config.toml
n_kv_head = 4
head_dim = 64
norm_place = "pre"
rope_base = 500000.0
tie_embeddings = false
parallel_block = false
init_std_o = 0.0
init_std_up = 0.0256
optimizer = "soap_variant"
grad_clip = 1.0
train_tokens = 330000000
dataset = "wikipedia_en"
Each number is 128 + 24 x the weight over the matrix's rms, rounded and kept within 0 to 255. Layers, rows and columns count from 0. Numbers have three digits each.

# layer 2 MLP gate, 704x256, rms 0.164, rows 531-539, columns 0-255
124095165139158159134059134157134112090152132131181179091118115146110084108178139159109126167153166133128121133152117134128112151130135097096151123148162094163117130144096126149116136098155150162133146153126156095114106114131117110134163155156122145138168117111118112144159161176096159123118145136114125159128141116142100126119138137070156139111141130121104132133133126121117111146118138097130126117129112112132137166101165136118097145098151134168128124105148147146169126125121110125139094169106089126157153163116177139086140133151124140159076125100146115130134113113151087121087172137081093139094081157111166166152107163095098123107125152134152154139096137153117148156142103132129111136145131109136114158135155108093191129126112124134101151123112091158107128139140112
133132089138104165185129110084102164106091099117136120129126099097149105100188106142087062156067094164134069156107083122096110148105056139156149140101094113132122120122055146131129125136115087101140146175146154154119135083113127145106079137165159116117113113137148167163072156100129164076145099104127143161160050162172090158070150125177101063127120098123110107126092133067148118103098162143127103142096116117150143143099126132167175145127168133110146138112100104110139135101120138118110146143172105118081102105098114163177130132142112163136147119119118155078151136194100131143115129091111113163102162126126108106178146108126095051138161152142123131123119147127150088089101140173120105055177121144194129089145136113105124134169124152127117168078142167106072115112144137
120133137116213156133176129076118130136131154131133121140083086126160149161099079160122081151132123140159193096148123123090142142102105130105136106103142138121187119163134130126102145147121125124104099130098147148130159112131096125098115146129105134159158131128140126133127160155094140156108052081123154120127112168099142130121130101093102155098144141099120130153110119080087143125142126115130199130153125134127131078131104150198142143135110138076126159104115127118158116141121114144088103114157108090143111110146118137102136143096144154089105134127093111142113140147131136180116096112126117143087127142150086150123135078126144122123103156100140124116135158137116133132125193148133144155112145136157124116163156087124120144111118184102142140133099131109108142141119104
118091145168102127128147115156148126129137128097133104127116153119160121117153140099101125149112109110151176172132146184128109162118150125136090051135162104108104125105117106113138098136178120134103148126172104148137095104151091110080166134141116115094100101118164110116128139107143152121098104131114132127099091109128107138132131081117149121084137129109129133085159079126126129117154124112186120135163198152097136124064116101126092182085129147122175147167140129136138128123131171155107172116136132102118102121094106082155133159110148132147139150098138137111125141131158118056112143136110107104132094121139176126133109173089128143166110127101116125150131142175135160148125090126127121141132191139106183153149148129126170093132162104127095126102106135164140135156128102
133136135153141108096161115130112104173098145135097132114162129126048094182119110097130138161125111140128145168125129160150094136113136107092132144120151098143123103103106138109090127161162182125109092145090131082128149101113122098171105145155097107104109110119143166113145091125205098123162173132120115182127106138124107099125126133123141175115139159119151137084088139131145138138166108123138113108077119093137081108134132108146140122092172110124149113138109109133123149167111149160123112137136124117132096134117181139114090129112090110113124095140100111130097140092147172106149124108072132169125172125109135161120154120141135123157128084108160091129124130100121138145162124132184099161145117141144153101119150141126122122120091097109120131091105120128130128121155117
099147084141136128138134126135136114161136136127127095091113096148124111085098095129129128153131107159112170130171130131105157167115077144131140144152125130081108080106145119117147131138171153136113130146096168169136123152103133158124101118121129123132154134137133073130154119087137129168086130140130127127147126141074118156116119105131118131080108129100111153121125125105152082126124119163110125143062145096112114143136158185148152151089134131137163123136114116132155170154151149159152128112142087132113130110146133154106111144087152143110106150159155115130135122134132133131095137120093168142130092106116146171142114103146129114122129147095160146154107110150090168150118122131124102122114149145121087123137131116090102152104159132129153143149112156124173153125116108
143095112131087138175081149112132123156145120177094152161129181148146107066167151162101154135140119096130120101131141162135151150123136163111096162122113100128111166161103161105139164160108127156125123154148140151118097137164126124125101101078121080093111099102131119123108174121142156179143144151109120182120121106132113151122148110100099153128087152132137123078134116133107163118114107112129090162137138114148135134130176086154127157097160122141083114112105158133116127123126163122112100126146134101144124122175091140104138128153101156150145143128086125154162104117115154094111110111101123117134095107127120099123155155129136152125107115093067100147114143157158088140094111097096134166174114132086130104147134132150130146153150122152106150120125120111147119075203089
152089144139116127134157107142143142152073119121122112108123139106134118085140131117098106141146129119138124081150108087110104155167106066139088162152104137132087062174125103094159103130162124164144110147152104129168109148156129063108114125176134108118146113121101174161121134132139123136180146136153174165157161099128138137109127159083080129177116167132163105085148063158160095136114133114099127182111114102118074111181094147136131129099151092097147169124111179099108084099119108161113111140120091169171126115124116139150166107151117174135158127108106134147124146141124130122147111104085181122117107171154104140156152161101139098076126098124133140190133161098078136150151144147148164090111115195166107142157093130166151131116110116145114168081141176125137119146113148
134151102104114097173160147130139079152147088118121165152154148060133107124079082135123141143105113170140156138073145158106119186112157132118113112144171088103087168169141103154149098113133150135142134124130093120139124093114134123158112117072176135161091095135076154143105128186139151110122136126087114167118099144081102159164101170127075159185131151097127140125123099151084094164158146101123124132135111135152193199167109145160164142103199132130164137111137141126120127195072157138131127137138075115121175131151127140186138095140129132099133111136117129147138100146136150089123148193110123153107089108129176126169123149134147110097153083136112127126146142118135155110120081093161090119103113078146098106047147141114169131132126110143107122132113082121088132145122107
# layer 2 MLP up, 704x256, rms 0.165, rows 531-539, columns 0-255
156139089124116147141128168147147102140169131134142175139140150127105128119156136105132102186142132118119136136128115163087073154148139127123088089143137134168179145105057151131138115098163126141096135121178151103127136152172153115086092145110140112119119106130084133139114144113125110149152133184105123108146148077121145188170182136129135144141167108139149109153136117116102124124103116075103071089130111134118132078121101113135115101131133120128170136114132126119137126146111131108136124137098145133129148151112130130142115176119159152070106138149134118189169141105155146095138100106128139108128150165123163164128086130121119083139149112162124150145146126145143122140113158135148110147099098103152130114132128091124113132108136126131110154155136143125132154171170134
167157159143095114166112131167155179144155139126151121159137136118114118096141162115110125106095132125115120195125096140126171126121142171091134075128110101109083175123137141132087109150070145131173146127082141131150120133140142137141120102125130088110147145088095128155184100165085162119136043168113154156113130165148094115139140070114174127146137147160135113133151136117106138130126107124099102093142133195117081107093113068130141137106118182089151102109113097127122126093174165078134098135151148116111138131192164144114127107101074125142178070157100203143154124127125152089130131148153140101150095123093131138116107142172133140163147165120154132086165139049129158123157071103121159120113161136126121151111126131169129107131083159119136148124150102137160144135136154
116134139142144107077113130179153127118105132156130119159163108148170146143140142111138103157118164122104100098097114115121100160122123143131127123177095077095126109082138137119076154155089098131107125088069113127125142164177153148118144146128131146133104140125092157147163147113121161158127113126181156124132139132078152120089127127112122102124089095100129142100114118091137124098140115103130154116133087116131178097124153131149130127111120117120114094081151117152107129145138126118102110107169116123186099117158146124116107134123152127144120102135122092131113111113141130154106138138142128101130128142151171118165097122153144142092138089165118106146152163152117168131155162088154174151115127116165108115146144105139145111109118139129161153134147154121099090136117156
115113142156096115121170116133158136110125089098123119121166129129139133158113159106113098123140135064149106163082131135199155136146086145126155107123127094140046131160114112138139136118148096150187135131129160122133144106162070149113132134182096128105114086133112127145132138133123083135109093156116189096111097111148105160145098150104150122150135074132095141182093135152107127132116103131161107137116170168128134133132144064158093143157119090104150094142135121169110185107096194110106127129160092133106158147135114112144149141106103118111138117115126100096155107151113123065177117127099146109093127098138118086083078140142163124171144175096127153146146120108096145083124131177129151139137128108097164160160138117135097138088100125079125124117140146171156108119105181
121128155169117121180145173140122168142103119134097134110142092096118138150102157114140131132134106115170108125186123112088144160170075146124158157158127125129121097106160143115113102141151119121132091182130118155155121124119147158162124123124131136086128108137144107132133124150125111143124132159170140130169147118084137142149156128127114125134157112090113151137102104135111156108111102139123226119109117167117135143096151109142120098092133141129122046157152140118135123105145094131132139146113111124143108128125149154150123144165114084136156166155148132182140132132138166134162083150118103115119136147153144089142139151124162125150059156116173159125094128116130119146099100137161145100125121100128077135130128151140101170135173115131169173055111139119133182133160099
119111138085118122151077127123124102125150152137120127150105125150118121112123141116123134080135119115146134125117130109095114119100112123132126103121180142103122104137150132132147133140124101124170124104159102108139101147110123116174152163122134135155133146120130152141106147153103093126117119142093092126126135147135133093088128122122122112144139150123129099098130126109130074136122090100140119123160118147165151136134158113092133135143121144116122163118158134135115094161095131093140135102128146120162129113126120100133145106175164110086155141065123118146062147143097132133116155127110093119109126116148163108089115141098150134108114146141128149155087133156117125138125104106146167156079149144101120152140091139100148144127151136136102115118106115124125118119126082
058162176098128112157133129141092107097161084138074130086126112131108163103144122142135100105123093128161125161194106124094127105143111142120171130120146120119111148136127113109139121147169082111112167106146186133129151114104138138121134123117115091130097142109081150121120141109129166133131194127163132131160145166113163194093165128147122108136089113126103155080112168146119126125156154164118108146155155154105121130126111121128065128183137158096122097142097166128110115107100167135139112101087112163165152138130128124151095154147150134160128105088113186152136153105111134135105168126149146159117164154095141131168102086184114205118107119122151119162089133152114115115107102110135140127126103116137127137136138120167077072099160106150141134116138164145150132133129125
119178107139144139142093080138116143161111152158145131126136151090162092082137138186166154134154106148122110093165097114131132143143151093133107134144106147134101159129150142117164109161092131112095119138099159136125071118155117164120120159122159137145140118137124157113129116157120159156155122136143095098121153098132161097105137171108104104127121163083094170135086118125123146112104147111167170126146147101111147129136131160105130124184152080169151132135137148143135129161102123133180143151165120122107112144136138139140206145132139178129149123154090099122107149119124105081120136108189113148130116136128085078134154123122097128125126149084117149141139082121121136113088116129107144164129150129151132103142109118131147088108135094120135097092098119118137152138113116
160116101119116108145140124131132127131132087122162163184141157090113145082112200081121174132112081176131178136133139131143118175190135154132097119110127127122129164138146125114200121138150071147138134162143096136150112083115164135146157114117120157174130088126143157088097149105136165178108119145097083143091083104120133119112080159150107177127117145123120119129155119165105125111119189067148066108129091154094118145174116118155178112117166139153105112127136100081115141161072129151115126170103166106132135138138059152160160129109106098098119105131088141111165085160144143109134131109113113156126111140108161128150093149112101126118108112105098134104153148140103169142136105096169117120122126152170127144101147173116155113093159141165134132150149115130090121131109133
# layer 2 MLP down (transposed), 704x256, rms 0.151, rows 531-538, columns 0-255
134154155160119167130150123130169127094129168143154107146154146155146148180162125055139110118129155150103156092148128142115107155160162128144102125173101121111136131138107156129118133141102073141125153123163149119115115087154139174123119150091145103136121113084123121123133122161143128167127144103099092112166111125152153088128141159092118117148150175096153124143153095103113086083116146119081163095119113151111117146111141154182113106103100130146133134144153152125100112068099134138169135098109170098157171115112122089101126155148139072144114141127171104142117159105132147130172135165101124127071153170076168077115125120104131129090163133110106115122165126154160144127146125092140147131156147102132145151126136118153128175123138118127112100081112114118135140130105124
072111098146159140121077113100102119091163131140097100146094143175128146141125110167133113186161116141120156110111160189138081110160126119140133135111108135113105104154121117084132162147086128132136159110129140128104124098136125141115148146100107117162063145130175140098151139107125134162115169152119128102106167119098170119147079106149076138077164136139139176102136104121146120162114149132151128096146153121097135136120114123170138132113172136192131146112162125097083131106116099097142149132149062086150131145137129144131158098156131134148151117144142070129150132117113095152104086073146116095136105127147133103136142144139098089113122100134126122107117135109125154109116169122170109115107151139124162093108190089159141126137123121103133153138110121134112149130140138
121145119159149130138143111153109144109132136109098147102154164140110115102101150125149145121101118124132119150141087127145166131180129134153102148135122154111107131115091150104139110148134127176141111120125115089147065130133115168115153121079156137116103140159138173136152137167116151133153113134155159133135126093157030139123137128159136140118113143134116142097143188132127122131116121092163089139142155099132099156115161128101125115116133154172133097138151116109121128154100205110129140111098132135135113087086137100127138160132136070158153124107158149134168075140104079116125162123136110195140095097143122124150107165097134134133124092126111093143100129166147107129133123135131134156130145150137140134136103052152153148152143116159137123152152114119122131163105144
153135137143144121139180154137158103124145126132133155122175150128109154104119157119147098183147159139132099107129118129154099125146142120105143096179097124117134097136155148104141132143090119129110093116071144132122109096085129139117135104142155110120151139085148113120125161158106163106138161131082136124141144084094130144132149151134141142110165111147182133147127145175105099163141139137102114117117137135095096156137087114120117088111090138131139149116143152163165081144143127174093087139127116115170152149145134144136103149132117133140127129108194091118112107127187113114114132139101109137125129110129119140112166087120148194119171157175165110088111168103129139127126133141113135147115158142160075172112084133130074083156102129120063126142102094161098142128146103
134150159153156124133142131110184105107148117098148119140066154140107154143123128084145124152114081118141096124145153081130142133171069077139119181137155128085110087093134141133096128152156139153126132105127126121138131118167149111148144117178118164104148143143105130102120129111140148151096125115118161163126142172088176149141120132150124161131118114140111134163104113146154139128128107125138132144156134131115100110121135120111147127128144129090140132155153157149117118134154083126119126161121142159139120140115147093201126110110128083173126147129148122143143176134188124138137098152090102134164113113140122127123057174133143154168120143131109117106083129100071166098085082129159091097132137096136104112110126150104104172123159132107124158174079156096151157138142126
120162149116078140089089078079124120128169142139115125177150144136126155163104158095118106111108132092140128140118146137136108138088120129124088145163118155131170111120165118111158109126103113145140132131143115140124119143110172130151134120123110129139111148135108121219114088129190142128154146129141120123111091153193106106136119125127092110129141088119130108157143105156122144152161152130121114158139115143120108111112125138130111115131100100133128134115141100126083136115130149115169136097139108100141063158101101140122169164125100126140138142094095105190151144132103141088133174155087137112104124118131092122123161136135122133130118129113144106114154124123147142125141159128151096148183119125146140114118163059159161108111168138098113126114186091081116100135099146
111089159085127107164156140155101126085118115094120131099111113110171137126125107134149104156138104121168112153130118110118111101095158148124131145147118138141116139169064158115158164115114146115113154131126121109104099141149111137150190152103130092119131157127107146125126153084147159102141131168157151129113160140072116197081128116093121135119130084131076117128166141156130097110115142095118125099145155084136146117137115135162143112139147115135140081163151126094170109145181129077136181116146168134157150108082126123120150120103151121128099140114149123145163154114154129149118116169191157096139107110121143137142114100114145141139113165145109089139110189145125106122127149101173099097149152124183096129168138146164122124150114130092148104167101151163110174120143155
151163056139163143094100124174117126139108132133110102185153162132127150148089103185106178015123137133112132142119121109091145140114177090118107145100144091131159168129172141150088061167111098113160132112099069124142082102089162128096146085134158146142152106120130148086134155158107162207151132093130118172117065150131117134168180141152123104194095135116111164183132145128160127166154134106131127108137100112136111121079129146085118116166121131177155143083124145133107151106145162127141093145092156108130140163145174134113151094115107147162164093125085100169091133096117136105130098080149120106174149124148112087133127120144133173133155149082171087117168089127102174106128131121130143116128157166141063101127125108082147128122123097101162154123154137055104127135137100